python train.py --num_hidden_layers=10 --hidden_size=128 --num_attention_heads=4 --num_key_value_heads=1 --head_dim=32 --intermediate_size=256 --vocab_size=8192 --hidden_act="squared_reglu" --norm="rmsnorm" --norm_place="pre" --norm_eps=1e-06 --positions="rope" --rope_theta=1020.0 --rope_fraction=0.5 --qk_norm=true --attn_scale=0.177 --bias="none" --tie_word_embeddings=true --parallel_block=false --extras=["gated attention", "exclusive self-attention", "value embeddings", "hashed n-gram embeddings", "learned residual scales", "capped logits"] --init="normal" --init_std_qkv=0.0684 --init_std_o=0.0153 --init_std_up=0.0684 --init_std_down=0.0108 --init_out_by_depth=true --optimizer="muon_variant" --learning_rate=0.00548 --lr_mult_up=0.608 --lr_mult_down=1.5 --beta1=0.95 --lr_head=0.0103 --max_grad_norm=1.0 --warmup_steps=103 --schedule="wsd" --decay_fraction=1.0 --decay_shape="linear" --final_lr_fraction=0.0 --batch_tokens=[8192, 16384, 24576] --max_seq_len=512 --doc_mask=false --train_tokens=148800000 --max_steps=9489 --dataset="wikipedia_en"
Each number is 128 + 24 x the weight over its row's rms, rounded and kept within 0 to 255. Layers, rows and columns count from 0. The size above them is the row's rms in percent of the matrix's.

# layer 3 MLP down (transposed), 256x128, rms 0.17, rows 153-170, columns 0-127
size [106  99  86 101  95  83 100  88  89 104  85  99 105 101  88  99  88  97]
[[130 100 109 148 157  80 145  85 169 171 124 164 129 145 103  96 103 118 148 126 115 128 118 126 153 174  80 138 111 143 173 116 141 173 137 109 127 107 134 101 120 131 113 130 171 140 144 135 165 113 139 125  88 149 147 159 133 135 112  88 120 136 116 161 164  63 136 139 153  71 142 151 112 136 112 127 143 127 140 120 100 118 126 112 128 133 120 171 119 114 112 117 137 142 176  81  94 125 130 112  96 127 111 142 131 143 120 108 129 139 117 109 176 150 127 103 108 118 129  57 119 133 155 167 112 119 120 145]
 [118 121 127 170 175 126 131 108 112 112 150 106 146 160 128 171 102 134 114 132 144  83  96 121 125 138 132 141 117 158 136 123 101  73  81 136  93 146 103 132 154 126 113 138 140 134 144 137 102 132 147 158  90 133 145 117 162 166 145 148 138 124  88 104 117  82 119 101 165 130  95 147 106 147 121 143 112 118 146 104 115 167 136  98 137 162 125  99 166 134 163 108 143  89  99 136 156  99 132 124 157 108 106 183 159  89 122 138 127 119 151 100  85 124 157 131 161 109 133 133  76 163  95 162 126 121 129 139]
 [110 108 123  99 173 145 131 144 154 133 109 141 113 160 132 139  87 136 157 107 147 131 130 144 119  88 134 111 121 164 137 122 136  86  62 165 106 131 105 156 134 173  93 111 121 146 125 115 120  80 152 139 151 126 121 125  97 100 101 135 128 104 156  97 154 141 144 112 138  79 129 107  89 116 139 115 105 118 159 129  89  88 126 104 132 133 115 136 121 137 147 126 102  92 134 134 136 170 146  70  98 131 112 164 165  86 157 129  96 170 114 172 124 138 118 110 160 147 124 108 120  93  85 158 119 125 132 119]
 [142 160 138 125  94 130 136  86 105 128  93 107 148 158 139 171 132 125 134 107  83 170 114 117 140  97 136 150 125  95 124  95 159 170 124 115 104 144 126 132 199 142 139 147  90 102 136 136  94 114 123 175 121  84 117 104 148 124 147 144 131 123 137  96 147 146 111  85 158 155 143 142 130 155 160 113 144 134 162 137 141 113 133 109 105 115  96 123 131  97 122  94 138  89 141 135 163 140 104  89 121 155 114 114 119 142 159  95 143  98 155 140 113 161  91  99 114 101 129 109 140 128 108 114  77 109 178 148]
 [157 165 154 165 137  91 151 119 151 119 118 127 150 106 145 122 113 134 150 109 120 181 171 109 161 108 133 102 118 128  84 136 149 145 113  95 156 106 120  97 140 125 119 127 128 145 150 146 111 140 146 122 132 118 131 108 143 150 148 139  77 154 151 115  96 154 137 123 121 138 161 139  82 100  91 134 125  92  88 107 107 116 173 162 143 145 135 100 146 120 148 124 121  81 106 165 140 121 185 113 115 117 109 100 125  85 148 158 173 155 119 152 160 147 119 134 112 115  91  99 104 147 118 119 195 148 136 139]
 [137 142 153 136 136 149 142 155  95 138 159 130 147 171 141 109 119 155 128 125  94 136 142  98 111 142 128 152 105 107 132 146 130 131 132 119 129 170 118 111 108  79 111 184 121 131 124 167 147 128 115 142 119 140 119 125  99 125 165 110 126 131 105 126 128 120 124  88 104 115  85 136 146 120 124 157 154 132  93 160 151  90 105  90 147 153 155 107 158  88 187 140  96  88 149 133 140 127 145 111 113 145 147  88 135 110 142 162  75 171 116  85 162 111  91 192 144 122 157 125 118 156  94 112 139 143  99 129]
 [181 126 136 131 192 127 113 107 115 140 119 137 119 129 127 127 106 136 106 139 107 142 123 110 144 102  81 178 119 121 108  88 127 135 144 150 124 135 121 132 133 178 133 147 170 141 150 148 149 133 114 116 107 134 119 106 115 132 129 119 113 165 169 126  94  93 140  83 104 157 142 175 106 146 124 139 150 139 117 140  94 123 178 124 122 134 150 138  92 126 141  99  86 129 134 151 122 134  94 101 127 131  77 122 118  95 103 146 110  80 110 145  81 109 136 107 153 151 136 110 162 118  77 136  55 146 137 146]
 [127 110  88 119  94 128 150 161 119 130 152 111 145 155 221 133 142 170 148  96  94 114 124 162 112 130  81 166  91 152 108 131 129 133 147 143 140 159 109 165 127 124 118 160 145 134 149 139  94 123 103 137  96 146 140 100 134 136 120 130 157 136 109 142 128 103 122 140 124 132 141  97 146 122 104  85 129 105 130 135  99 151 147 121 137 152 140 125 129  77 122 110 129 150 121 154  95  81 118 145 150 140  60 103 111 162 118 122 113 119 118 119 100 123  78 114  78 116 162 151 138 142 114 100 144 152  99 112]
 [167 114 120 146 100 132 136 172 161 123 131 130 139 110 121 150 112 112 134  77 108 153 123 140 152 144 126 147 136 152 112 148  98  83 133 177 133  95 161 142 118 128  96 104 119  89 154  98  94 142 166  70 138 128 163 174 144 130 110 134 112 112 121 165 145 132 133 102 138 123 132 153 132 109 141 141  97 133 148 101 135 152 140 137 171 143 136 117 109 107 132 119 159 118 146 139 114 116 156 164 110 130  95 122 108 168  92 160 149 135 115 150 114 129 137 107 118  91 132 113 182 100 175 186 148 123  67 123]
 [109 116 151 110  63 145 170 110  90 102 118 145 116 118 117 150 102 181 146 105 133 140 123 122 133 168  96 125 115 189 123 126 128 139 132 167 144 130 140 109 144 117 112 134 137 180 152 104 132 111 127 136 108 134 107 116 122 102  75  95 116 124  83 114 142 166 109 132 166 137  72 127 130 161  99 126 126 141 146 115 129 114  85 134 127 121 137  94 170 125 120 104 145 161 141 112 139 150 166 106 147 145  86 126 107 129 163 138  98 125 189 157 119 134 116 101 127 106 107 123 115 105  92 124 102 152 110 164]
 [ 87 135 142  89 143  99 106 138 153 139 106 145 152 115 120 115 143 121 137 136 100 134 159 125 117 132  89 125 170 148 136 122 136 168 142 156 120 109  96 103 106 146 137 114 113 130 166 115 124 126 102 121 117  85 130 125 174 122 168 100 122 144 136 153 134 143 114 123 101 129 171 122 141 142 165 103 108  88 153 141 131 132 162 134 122 117 142  74 117 160 172 126  97 152 101 158 163 133 100 136 147 135 111 140 105 160 121 145 138  93 107 103 131  98 178  80 132 148 131 109 156 151 184 184 175 118 166 112]
 [159 123 143 119 136 150 143 128 154 131 105 126 123  95 126 111 156 130 104 108 120 130 124 122  98 138  70 156 174 125 110 116 133 126 123 110 105 119 160 108 126 142 150 110 134 156 162  92 115 112 131  73 144 177 165 149 125 131 115 151 151 154 178 134 147  53 123 113 116 150 150 106  91  92 130 133 135 136 124 131 116 187 176 142 124 126 112 136 106 148 104 143  95 104 137 124 152 143 144 135  81 125  56 122 139 159 128 161 127 143 154 114 148 144 128 105 123 156 152 166 122 121 148 103 163 144 118 164]
 [174 124 152 152 146 138 103 117  79 142 133  94 174 141 112 120 125 150 129 114 133 152 115 143 122 119 123 127 144 123 181  97 140  88 137 113 123 138 138 136 133 128 138 144 112 140 163 122 129 130 167 151 129 149 108 107 104 164 135 131 171 126 134 115 132 168 106 165 111  89  73 139 147 143 147  90 116 134 138 133 191 193 112  77 127 135 131 111 138  96 109 156 103 129  88 101 158  86  73 139 155 132 123 158 114 174 121 152 125 117 109  88 124 108 131 122 112 111 111 170 126 110 121 146 109 115 133 102]
 [102  99 167  94 119 158 115 150 108 124 115 122 126 140 101 127 160 107 154 136 127 131  94 102 111  99 192 104 158 141 107 122  87 195 102 114 108 123 159 133 122 122 111 142 158 117 147 140 146 110 155 147 159 122 130 117 124 117 121 160 138 105 124 162 183 105 180 109 116 148 120  96 118  74 149 116 132 102 123 121 115 156 108  96 138 135 158 135 106 152 132  98 153 154 128 173 149 129 108 154 128 162  87 124 169 112  86  99 153 150 135 158 148 134 114 114 141 111 117 159  97 138 134  97 123 138 168 118]
 [119  98 105 156 106 128 152 149 156 153 119 165 115 126 160 123  90 107 135 116 106 105 111 164 133 154 171 163 154 132 124 131 112 116 129 118 111 142 146  99 141 161 133 156 151  85 119 149 126 157 152 144 106 123 160 146 110 187  77 138 111 134 136 105 126  97 124 111 137 116 115 149 115  82 135 133 141 119 136 167 167 151  86 117 138  94 124 143  71 106 151 101 115  96 156 123 160 110 160 110  96 163 145 100 129 159 134 135 106 171 140 121 118 158 131 103 121 109 113 105  92 145 148 106 195 145 140 118]
 [130 154 153  72 118 150 119 124  72  67 107 150 146 156 140 129 149 107 112 125 129  92 109  99 115 104 117 127 115 139 119 118 123 157 124 121 165 110 129 131 155 135 101 140  99 114  48 107 118 115  98 152 112 146 127 108 123 140 138 104 137 118 120 121 115 112 144 144 119 138 106 114 168 102 128 151  94  88  84 168  90 140 158 175  86 122 124 132 154 101 158 139 113 107 115 127 163 132 108 139 130 138 117 112 138 167 154  78 130 143 129 110 121 159 167 107 147 156 117 141  97 148 145  87 115 124 170 103]
 [156 141  55 108 176 108  91 169 125 153 144 103  98 145 102 111 110  97 128 157 128 141 111  99 148 130 128  98 140 146 117 154 112 160 134 155 114 154 111 116 132  81 111 125 159  92 134 114 102 149 153 137 164 152 149 179 140 112 147 164 118 153 164 116 131 114 130 103 115 102 121 125  85 143 113  95 118 167 125 177  93 104 113 115 107 114 134 155 107 176 125 129 122 135 125 145 154 154 158 156 107  98 120 175 140 105 128 133 101 120 130 114 118 146 145 165 153 106 163 157 134 145 174 120 123 121 129 148]
 [137 145 153 162 136 114 119 159 162 126 145 160 129 153 105 130 136 135 131 121  92 154 132  92 128 148 138 129 127 100 135 129 113 144 139 156  97 120 127 159 186  93 163 102 156 147 106 101 163 164 140 124 129 125 114 159 156 116 138 138 159 130 112 142 135 158 148 150 128 127 108 129 105 179 179  83 163 145  79 150 166 142 127 158 149 130 150 149  81 106 106 133 114 108 127  96 127 180  90 120 141 129 139 126  98  99 176 127 179 138 134 153 140 153 117 128 134  92 120 106 131 123 184 165 107 115 120 135]]
# layer 3 MLP gate, 256x128, rms 0.116, rows 154-171, columns 0-127
size [ 93  96 100  90 111  97 114  83 106  94  90  94 104  93  86 104 115  94]
[[114 111 146 129 145 107 194 100 156 166 131 131 139 166  80 150 166 136 130 140 115 130  99  99 114 127 152 153 112 120 160 116 115 103 133 103 173 131 120 133 106 134 148  95 144 125 110 112  81 134 163 131 108  84 142 147 159 121 123 135 158 171 116 119  98 125 109 116 108 122 132 117 107 119 127 149 129 151 100  68 152  99 110 118  89 125 166  92 120 140 185 138 147 139 131 136 119 127  87 160 110 143 136 142 124 117 116 133 132 109  98  86 109  61 166 134 102  98 110 131 124 185 111 131 135 142 129 105]
 [127  80 167 133 132 128 195  79 132 126 133 106 116 110  83 123 135 160 173 101 171  78 116 116  87 130 138 126  96 144 135 160 192 116 132  88 108 151 138 120 122 128 149  99 169 154 120 114 102 145 140 158 147 167 130 133 125 161 144 142 116 118 121 127 137 119  88 177 136 115 166 117 159 135 108 104 118  99 144 146 128 107 147 151 120 149 125 104 116 120 110 142 142 130 165 121 141 147 127 117 111 142 191  70 124 115 155 109 128 128 161 118 110 140 150 114 143 103 118 131 146  95 142 142 118 136 163 126]
 [109  97 176 159 137 100 128 156 148 112 171 114 106 141 111 154 126  99 116 181 127 107 143  90 120  92  75  86 169 109 131 151 148 134 156 164  93 138 113 116 105 159 111 133 111 111 106 109 118 139 102 148 142  80 126 119 138 101 151 159 131 134 134 109 151 140 146 154 114  95 111 135 157 113 166 168 126 123 104 143 137 130 156 145 120 130 140 105 117 140 134 134 117 100 127  68 137 126 137 151  87 142 162 132 175 147 118 171 120 106 177 132 164 146 167  86 143 110 122 140 120 148 118 146 153 168 120 128]
 [135  97 157 103 139 137 149 144 106 165 125 119 127 103 158 132 124 146 119 135 122  85  79 151 118 173 115 110  90 142 138 167  82 117 111 125 135 119 100 155 131 158 166  91 115 119  78 110 107 104 152 141 148 172 129 133 104 118 138  97 160 104 171 123 129 110 100 158 120 120  71 118 186 132 118 114  92 108 129 127 119 140 180 126 162 112 103 134 143 151 111 158 142 128  73 109 101 145 126 161 108 134  93 127 127 129 164 118 118  70  99 127 148 105 104 120 149 132 151 111 133 143 134 155 125 125 110 108]
 [144 130 162 114  64 143 139  94 112 139  85  77 120 159 120 107  94  95 125 115 142 131 145 133 182 142 158  88 147 127 130 128 122 110 168 124 147 144 111 127 118  90  75 127 103 109 117 123 112 125 126  95 166 116 124 164 108 161 137 107 117 100 145 152 134 154 151 121 153 137 123 186  87 111 167 153 150 121 159 131 154  71 137 120  93 125 130  90 133 113 128 107 124  92 116 129 138 154 124 113 101 127 157 155 142 119 150 163 110 127 124 119 100  89 121 134 133  98 134  91 122 114 174 105 106 112 158 136]
 [111 163 138 112 102 134 138 161  44 121 142 102 132 163 114 129 181 139 136 100  95 146 104 162 133 114 109 126  98 115 123  92 115 122 132  61 110 100 129 121 144 147 134 176  92 129 103 119 151 178 157 126 122 148 132 134 136 124 106 122 142 131 121 129 161 122 120 151 149  98 168 117 134 111 136 125 187 134 152 120 128 144 140 119 113 104 152 151 146 149 123 121 110 132 150 131 144 162 142 104 150 137 170 175 146 136 133 152 112 173 127 136 149 140 107 100 125 156  98 161 119 147 123  84 148 182 103 144]
 [126 140 159 105 119 129 123 142 163 153 117 108 145 142  88 142  86 124  95 137 117 149 154 157 149 110 120 110 131 123 166 120  73 111  94 137 103  98 123 174 183 129 118 120  90 109 165 105 150 159 121 107  66 112 145 119  98 116 114 149 124 138 124 109 102 162  98 144 130 150 173 132 139  88 104 124  97 148 139 179 120 123 151 118 135 110  99 139 132 147 140 135 179 120 122  82 110 137 118 146 144 100 118 146 114 146 163 125 136 138 140 118 204 104 159 147 129 132 141 132  91 148  96 139 147 130 121 156]
 [137  88 137  90 112 154 156 139 139  89 139 115 134 152 145 117 113 133 116 135 146  82 104 131 140 121 125 194 116 140  99 113 137 122 161 130 162 137 124 148 134  78 114  94 146 142 129 138 126 139 127 143 128 130 137 137 131 113 152 118 115 128 143 119  87 147 160 146 159 141 124 171  99 112 131 189  82 108  92 113  75  60 111 125 120  92 160 150  97 143 109 183 146 122 149 143 113 105 121 139 105 142  87 111 117 147 116 152  96  95 137 101 172 128 152 130 105 146 107 129 136 127 147 103  93  87 117 118]
 [170 143  95  92 104 157 151 170 125  86 113 112  97 139 126 106 100 130 177 134 123 116 127 132 136 123 131 113 148 126 148 130 172 137  82 142 154 140 124 145 133 131 120  85 115 150 126 102 109 157 168 126 140 118 103 122  73 126 127 104 147 127 105 114 115 129 121 125 146 120 177  98 143  86 101 110  98 113 128 144 132 117 154  73 137 184 124 156 145 151  75  91 146 113 140 157  99 111  82 143 154  91 120 131 125 108 118 159 164  98 137 110 127 128 148 160 168 105 100 114 132 138 157 132  85 126 119 147]
 [149 114 150 164 119 183 173 102 109 128 149 105 126  89 176 110 142 123 114 105  96 109  93 107 124 196 127 174  87 137 199 143 124  91 129 118  96 141 110 133 104 131 115 147 115 124  75 137 106 133 138 133 124 121 172 146 137 123 127 126 114 130 149 101 126 147 116 149 111 142 125  86 161 110  92 166  94 137  88 135 144 150 135 101 118 140 115 125  95 106 101  76 143 142 152 132 152 134  89 134 140 130 128 133 123 164 131 162 146 100 131 148 147 117 159 142 121 133 122 133 145 120  82 100 127 117 112 156]
 [ 94 135 140 153 128 118 125 170 106 121 179 142 127 112  85 109 102 154 130 139 117 123  74 116 161 167 187 110 126 140 145 112 117 163 136 157 123 151 128 152 130 158 159 162 130 113  88 119  92 156 107 123 133 139 147 131 158 140 121 117  87 139 141 158 105 178 102 143  79 147 137 168 128 154 115 120  99  92 107 133 102 108 113  98 122 119 123 141 138 137 183 110 180 100 122  90  91 145 110 138 102 151 138  96 141 131 104 154  89 113  79 109 126 112 159 141 139 127  97 128 111 128 144 145 120 135 124 115]
 [121 125 139 108 103 120 127 138 104 138 180  87 121 129  51 182 138 123 137 111 118 147 125 149 104  97 125 113 109 103  84 154 103 121 130 145 104 123 137 143 139 150 160 121 128 126 149 115 127 117 118 103 156 152 101 124  89 164 114  94  89 156 162 167  50 133 142  78 115 138 133 127 135 109 105  84 117  88 130 138  98 120 191 113 106 145 140  99 136 144 115 116 153 151  80 104 148  90 127 118 123 131 102 107 139 136 123 104 139 123 123 112 101 138 102 136 125 147  99 168 132 128 121 118 123 100 112 141]
 [126  70 102 147 149 135  94 140 144 143 132 152 134 140 102 157 164 109 138  95 117 144 129 102 127  82 123 150 137  95  91 120 122 170  82 158 139 102 126 142 146 145 101 131 134 120 156 115 176 162 153 139 141 145 126  99 126 113 112 158 147 157 133 140 126 136 174 159 146 131 155  99 117 112 157 177 102 142 158 145  91 174 143  96 133 103 157 118 128 160  84 143 136 173 137 170 114 114 157 138  93 128 143 124 157 114 123 161 152 104 111 142 143 130 104 136 160 101 180 129  94  97 124 109 109 147 129 121]
 [144 100 150 104 129 118 175 132 111  63 115  88 107 122 107 155 129 142 151 109 131 106 136 146 128 166 115 121 128 135 124 113 101 149 107 147 122  87 150 147 168 166 174 154  90 138 122 156 188 129 145 107 157  93 126 126 115 117 140 104 104 135 149  71 131 131 143  90 148 106 124 125  91 140 127 130 103 130 158 100 138 115  96 123 139 109 146 139 131 137 100 138 121 115 121 140 148 103 120 141 159 120 143 106 139 101 107  85 110 123  92  85 101  96 103 144  95 151 132 126 158 106 160 130  81 149  66 124]
 [163 111 111 157 146 120 112 171 101 127 118 120 142 175 124  83 119 159 133  89  91 150 136  58 136  93 134 112 140 136 119 134 131 145 119 140 164 120 165  98 140 119 154 120 153 166  86 146 140 129 133 139 118 111 101  75  86 102 152 157 117  96 111 110 111 147 158 142 131 132 144 136 117 155 142 136 108 104  99  98 153  95 111 121 153 122 143 121 152 130  91  99 106 115  99 120 111 133 142 125 137 150 114 144 155 106 142 150  88 131 171 146 122  98 135 160 165 152 132 120 140 174  85 158  89 168 134 145]
 [122 138 142  51 185 122 135 129 120 150  88  80 128 158 139 140 137 126 134 194  75  86 137 137 118 155 124 135 104  94 127  86 124 136 154 158 106 123 101 134 124 151 116 171 115 126 135 148 144  88 102 127 165 163 101 124 125 121 133 146 101 124  95 144 113 162 119 144 112 137 134 141 131 105  84 118 121 113 109 101 109 157 141 172 114 118 112 136 134 148 143 152 131 148 107  74 133 105 159 120 120 110  91 141 126 138 178 137 118  76 113 109 117 114 118 150 108 135 117 151 115 125 130 178 111 149 107 121]
 [118 120 150 122 171  90 121 107 122 168 141 123  97 105 158 123 122  82 145 118  98 107 119  76 128  92 160 153 124 144  93 116 121 124 185 160 135 159 155 152 113 127 154  95 137 100 135 159 123 105 131 179 127 180 101 136 146 144 137 133 113 128 169 145 116 153 150 112 143 114 144 124 123 157 134 108 119 169 126 141 140 115 115 114 157 171 139 108 155 133 130 139 110 105 121 116 169  96  80 109 110 131 127 142 148 109 130 101 141 143 131 107  97 145  78 162 118 135 155 123 138 204 112 165 125 135 126 154]
 [109 167 133 121 112 106 150 106 143 141 157  91 135  91 117 119 160 120 131 100 100 128 157 156 144 116  98 132 131  95 126 125  74 131 111 165 113 151  86 119 127 121 125 106 103 150 140 102 159 158 118 117 143 112 136 123  89 143 126 142 132 108  88 117 122 179 129 125  97 133 151 124 101 121 165 142 136  96 131 139  96 121 156 125  98 129 144 148 139 137  64 147 138 105  95 171 123  97 105 152 118 129 120 180 157 102 143 149 150 111 148  90 122 104 163 105 119 165 162  97 142 106  54 144 131 138 105 155]]
# layer 3 MLP up, 256x128, rms 0.116, rows 154-171, columns 0-127
size [ 91  95 103  93 108 101 108  79 106  89  95  94 101  86  94  94 108  91]
[[123 132 144 128 139 104 144  95 122 153 141 158 116 179 101 166 145 135 148 151 113 147  93 120  97 112 128 143 126 120 169 116 116 120 119 107 177 160 106 158 143 120 130  96 136 106 117  95 102 118 178 161 124  96 135 155 153 124 132 151 135 140 160 151 101 114 120 128 153 121 131 120 123 126 102 143 137 143 130  48 148 133 118 123  90 136 145 122 116 148 179 162 129 136 149 156  91 143  73 156  74 130 165 142 139 127 149 141 159 109 110 117 125  89 159 127  91 119 120 132 115 174  99  90 155 159 126 105]
 [ 97  97 163 116 144 121 187  78 164 126 140 101 165 105  84 112 140 141 159  96 146  84  95 108  87 110 136 128 107 133 137 174 174 107 137 119 122 138 133 128 115 161 148 110 164 157 126  89 117 173 119 159 169 151 139 116 131 136  99 144 121 115 122 119 128  94  88 189 157 121 140 160 138 128 101  84 121  95 125 145 133 101 143 111 101 136 101 123 130  98  90 120 142 103 141 118 144 151 137 117 123 144 153 109 149 133 151 111 138 107 160 130 144 135 130 126 114 100 138 110 121  72 115 123 130 116 165 153]
 [139 141 129 117 136 154 173 133 158 133 163 138 136 138 152  95 133 116 107 128  97 112 141 122 136 122 117  88 112 118 132 126 142 141  94 149 150 136  93 135 143 116 168 127 106 123 106 179 134 144 138 136 147 117 143  87 147 182 175 162 145 138 170 122 144 116 159 136 133 161  78 140 140 119 117 124 101 135 158  90  86 156 133 141 114  90 137  87 153 120  70 124 101 138 105 100 109 102 132  97 105 138  98  93 157 151 115 129 148 134 132 154 186 150 134 150 134  74 120 147 150 186 121 131 159 117 123 118]
 [142 146  91 174 135 117 138 137 141 128 139 145 139 115 112 101 155  93 140  96 132 144 145 140 120 120 160 121 136 140 149  93 136 115 136 127 112 188 143  90 108  98  85 152 156 171 155 152 120 142 139  95 153 108 145 142 141 128  83 152 113 165 132 158 137 129 104  96 138 120 127 160 103  63 114 131 144 140 114 113 149  91 103 156 114 134 153 100 115  85 137 113 128 140 209 137 137 159 160 116 113  83 182 133 123 112 134 165 159 127 119 127 141 102 137 144 119 128  98 124 139  98 120 148 141 110 166 150]
 [134 145 178 132 114 129 139 149  80 133 116 119 166 176 184  96  73 104 152 115 156 122 105 122 168 120 157 123 122 133 128 137 151 143 134 114 137 134 146 113 128 106 111 129 111  83 105 121 144 123 118 143 117 126 158 145 155 131 161 104  42 128 139 149 127 124 142 133 166 115 145 152  87 130 152 143 120 112 147  95 116  91 156  99 148 113 155 139 125  96 148 131 101  87  99  97 164 113 101  74  93 109 133 132 137  98 161 100 121 124 123  64 120 112 118 140 133 127 128 147  97 109 132 127 131 125 139 133]
 [137  99 120 143 168 125 134  88 206 141  83 144 149 106 134 116 142 130 107 147 151 100 120 128  86 123 103 146 149 146 108 113 131 142  76 185 124 127 108 114 120 114 119  76 127 129 154 168 121 119 108 176 175 108 142 140 116 142 117 115 116 101 150 124 110 104 131 137  99 113 104 166 134 171 164 123 104 120  86 118  98 122 119 120 145 131 107  92 108 106 114 133 116 123 116 106 107  95 121 136  94 158 111  99  91 144  89  83 124 112 122 129 134 179 150 152 138 117 163  92 142 127 123 130 128  96 147 115]
 [119 118  96 142 149 140 134 104 152 133 103 134 124 116  99 106 152 164 139 114 140  92 112 112 141 157 145 131 132 173  95 121 162  98 171 143 164 155 144  75 134 118 131 154 125 140 135 121 162 118 132 114 149 141 133 115 124 121 127 126 112  65  62 146 181 123 134 113 126 156 120 133 128 177 124 108 154 121 109 125 149 152 110 114 121 104 125 149 157 125 125 122 113 158 108 169 149 107 133 121 167 137 114 152 153  90 106  78 110  95 118  55 107 103  76 101 118 115 112  97 127 106 136 103 154 144 136 145]
 [134 166 101 164 152  82  92 135 100 147 106 139 111  90 118 126 159 124 151 134  93 151 153 126 128 145 145  58 168 103 140 147 128 134 114 131  95 134 131  95 126 147 139 148 115 138 121 137 118 121 121 118 104 133 114 118 122 154 104 127 124 126 120 155 162 103  79 118 105 112 126 106 156 122 111  53 165 133 159 130 171 184 132 121 139 136 102 115 155 100 144  61 116 130 102 126 155 129 133 119 153 118 154 117 172 125 147 107 162 146 122 141 102 100 100 120 132 107 130 123 114 108 118 151 179 167 139 151]
 [204 172  88 124 106 154 135 135 109  89 127  96 124 138 130 139 114 143 124 138 140 137 152 107 135  99  97 164 136 118 129 135 171 139  74 162 154 120 138 146 140 156 125  93 131 129 140 109 122 144 153 118 135  92 147 130 109  98 158 110 144 137  90 133 140 135 132 125 116  99 155  89 151 107 104 119 118 116 116 123 106 135 157  85 184 123 117 158 147 176  95 136 155  97 136 176 121  96 120  84 165  64 150 105 137 114 128 120 138 123 124 120 147 103 128 144 129 169 114 138 132 133 147 165 150 152 160 128]
 [149 141 119 131 150 113  82 146  86 121  97 145 151 156 137 119 135 124 118 134 101 173  99 114 126  84 113 113 168  93  64 136 133 154 133 160 115 121 144 122 123 103 168 152 125 133 123  81 102 116 119 118 124 148 113  97 159  96 140 148  94 155 141 180 134 113 148 107 101 118 132 191 110 136  97 119 183  97 160  89 102 148  99 150 165 114 130  90 148 151 139 124 129 112 160 140 130 118 139 134 136 147 155 116 130 119 149  88 101 153 124 141 122 132 101  98 122 149 117 139  90 133  99 169 146 150 124 102]
 [157  91 117 128 131 132 140 155 104  93 109 146 103 131 148 141  96 161 140 157 134 135 170 130 124 119 133 158 115 136 137 147 109 121  91 120 156 144 141 140  64 100 105  88  66 140 133 106 149 121 110 116 109 149 144 113 160 150 167 171 168 150 118 130 163 131 134 113 118 106 120 103 128 146 126 154 161 111 174 157 130 151 119 145 123 127 125 110 113 146 128 161 124 102 115 201 147 128 121 118 173  86 110 109 146 125 132 100 124 143 130 110 123 133 102  54 119 159 114 123  74 138  91 139 144 139 126 116]
 [141 108 130 157 112 115 139 129 123 114 148  82 136 137 102 110 114 132 119 130 158 132 144 131 101 114 179 142 112 144 129 120 144  99  88 105  80 125 119 111 108 134 103 137 132 162  98 127 148 119 163 136 122  99 119 123 152 148 133 122 127 125 133 120 117 110  99  91 147 144 115 121 140 141 131 127 121  58 132  81  93 134 183 138 118  91 131 190 157 122 134 181 149 159 104 133 117 110  76 147 119 116 131 115 106 104 164 112 135  84 130 132 145 121  88 123  96 154  65 121 132  96  82 145 132  77 131 113]
 [147 103 127 122 153  89 150 144 145 139 150 133 102 109 105 112 190 111 148 110 110 117 149 111 101  87 122 114 171  92  97 120 129 142 110 149 159 106 137 125 134 136 127 106 127 150 141  91 171 115 166 126 166 108 151 136 142 120  85 128 124 125 149 118 102 143 189 149 123 133 194 125 123 145 119 153 121 113 147 157 107 125 123 140 127 110 174 132 135 129 104 123 146 139 129 154 102 140 132 184 124 118 124 104 122  96 117 130 148 110  74 126 143 104 153 201 180 107 173 129 102  97 126 118 138 116 119 114]
 [119 139 127 135 119 112 130 118 135 158 154 110 134 145 173 111 116 140 127 145 124 123 108 130 118  79 111 188 146 135 136 132 121 138 148 148 130 161 100 103  72 136  86 144 150 107 129 139  66 105 133 136 145 182 143 155 135 145 106 134 149 117 111 169 121 130 116 130 125 109 166 140 150 123 170 152 125 164 112 102 118 195 117 116 114 147  72 158 109 136 124 149 157 109 124 154 139 114 107 135 139 115 132 161 154 145 175 166 121 118 153 197 132 131  95 119 144 107 115 126 156 130  84 143 156 152 119 151]
 [125 147 162 129 127  99 133 135  79 160 134 154 111 161 152 119  81 142 101 155 142 140 110 117 103 145 148 129 105 143 147 151 128 133 155  97 156 124 168 128 114 118 146 131 163 159 136 134 156 156 134 132 131 102  99  74  71  75 159  97 140 121 129 113  93 166 151 163 124 119 134 149 126  56 152 112  99 146 109 113 148 102 135 159 141 118 154 102 106 125 100 126 126 154 142 131 124 144 120 109 124 177 148 170 147 190 131 132 117  94 128 182 109 118 162 134 149 116 130 132 142 129 124 155 121 139 115 129]
 [107 102 119  85 149 119 111 132 136 114 107 103  97 153 111 140 136 128 131 176 124 129 141 116 147 125 116 143 126 123 127  98 124 127 182 143 111 127  66 171 148 138 138 149 129 101 146 143 124 102 137 120 169 135 113  59 149 111 150 123  83 140 151 160 121  83 128 149 153 108 154 151 130 107 145 103 121 146  75 150 114 126 177 173 105  94 113 149 100 154 118 135 143 139  78 134 118 143 153 144 131 141 126 151 163 105 130 146  92 104 127 125  95 137 112 125 123 136 124  99  76 106 134 169  76 125 103 106]
 [177 124 127  97 153 179 108 172 150 130 133 107  93 128 136 128 105  99 193 132  99 104 117 104 148 161 139 163 169 144 134  91 117 107 144 139 129 168 173 122 121 107 108 163 154 161 140 150 139 159 136 126 133 116 125 103 116 129 127 159 165 143 160 105 135 134 119 130 137 129  74 169 145 158 152 136 105 118 137 146  92 141 125 120 162 128 123 142 116 148 108 174 130 156 121 112 153 129 152 139 104 122  74 136 130 165 162 137 123 165 136 104  83 127  79 103  99 143 128 122 133 130 103 136 120  97 144 155]
 [151  94 142 122 105 130 130 138 105 136  95 139 115 142 106 123 147  95  92 125 170 108 145 162 159 193 122 144 109 134 109 159 111 122 136 125 110 118 140 143  93 136 126 131 148 143 122 106 134  80 118 129 154 116  97 114 159 100 100 147 134 147 113 118 118 135 146  97 137 118 112  97 124 155 123 135 151 133 148 165 119 144 109 143 125 119 133 113 137 119 108 149 182 110 104 120 128 117  69 173 117  98  94  57 147 131 129 174 147 118 105 110 179 137  86 126 145 104  83 104 149 134  77 152 128 104 174 114]]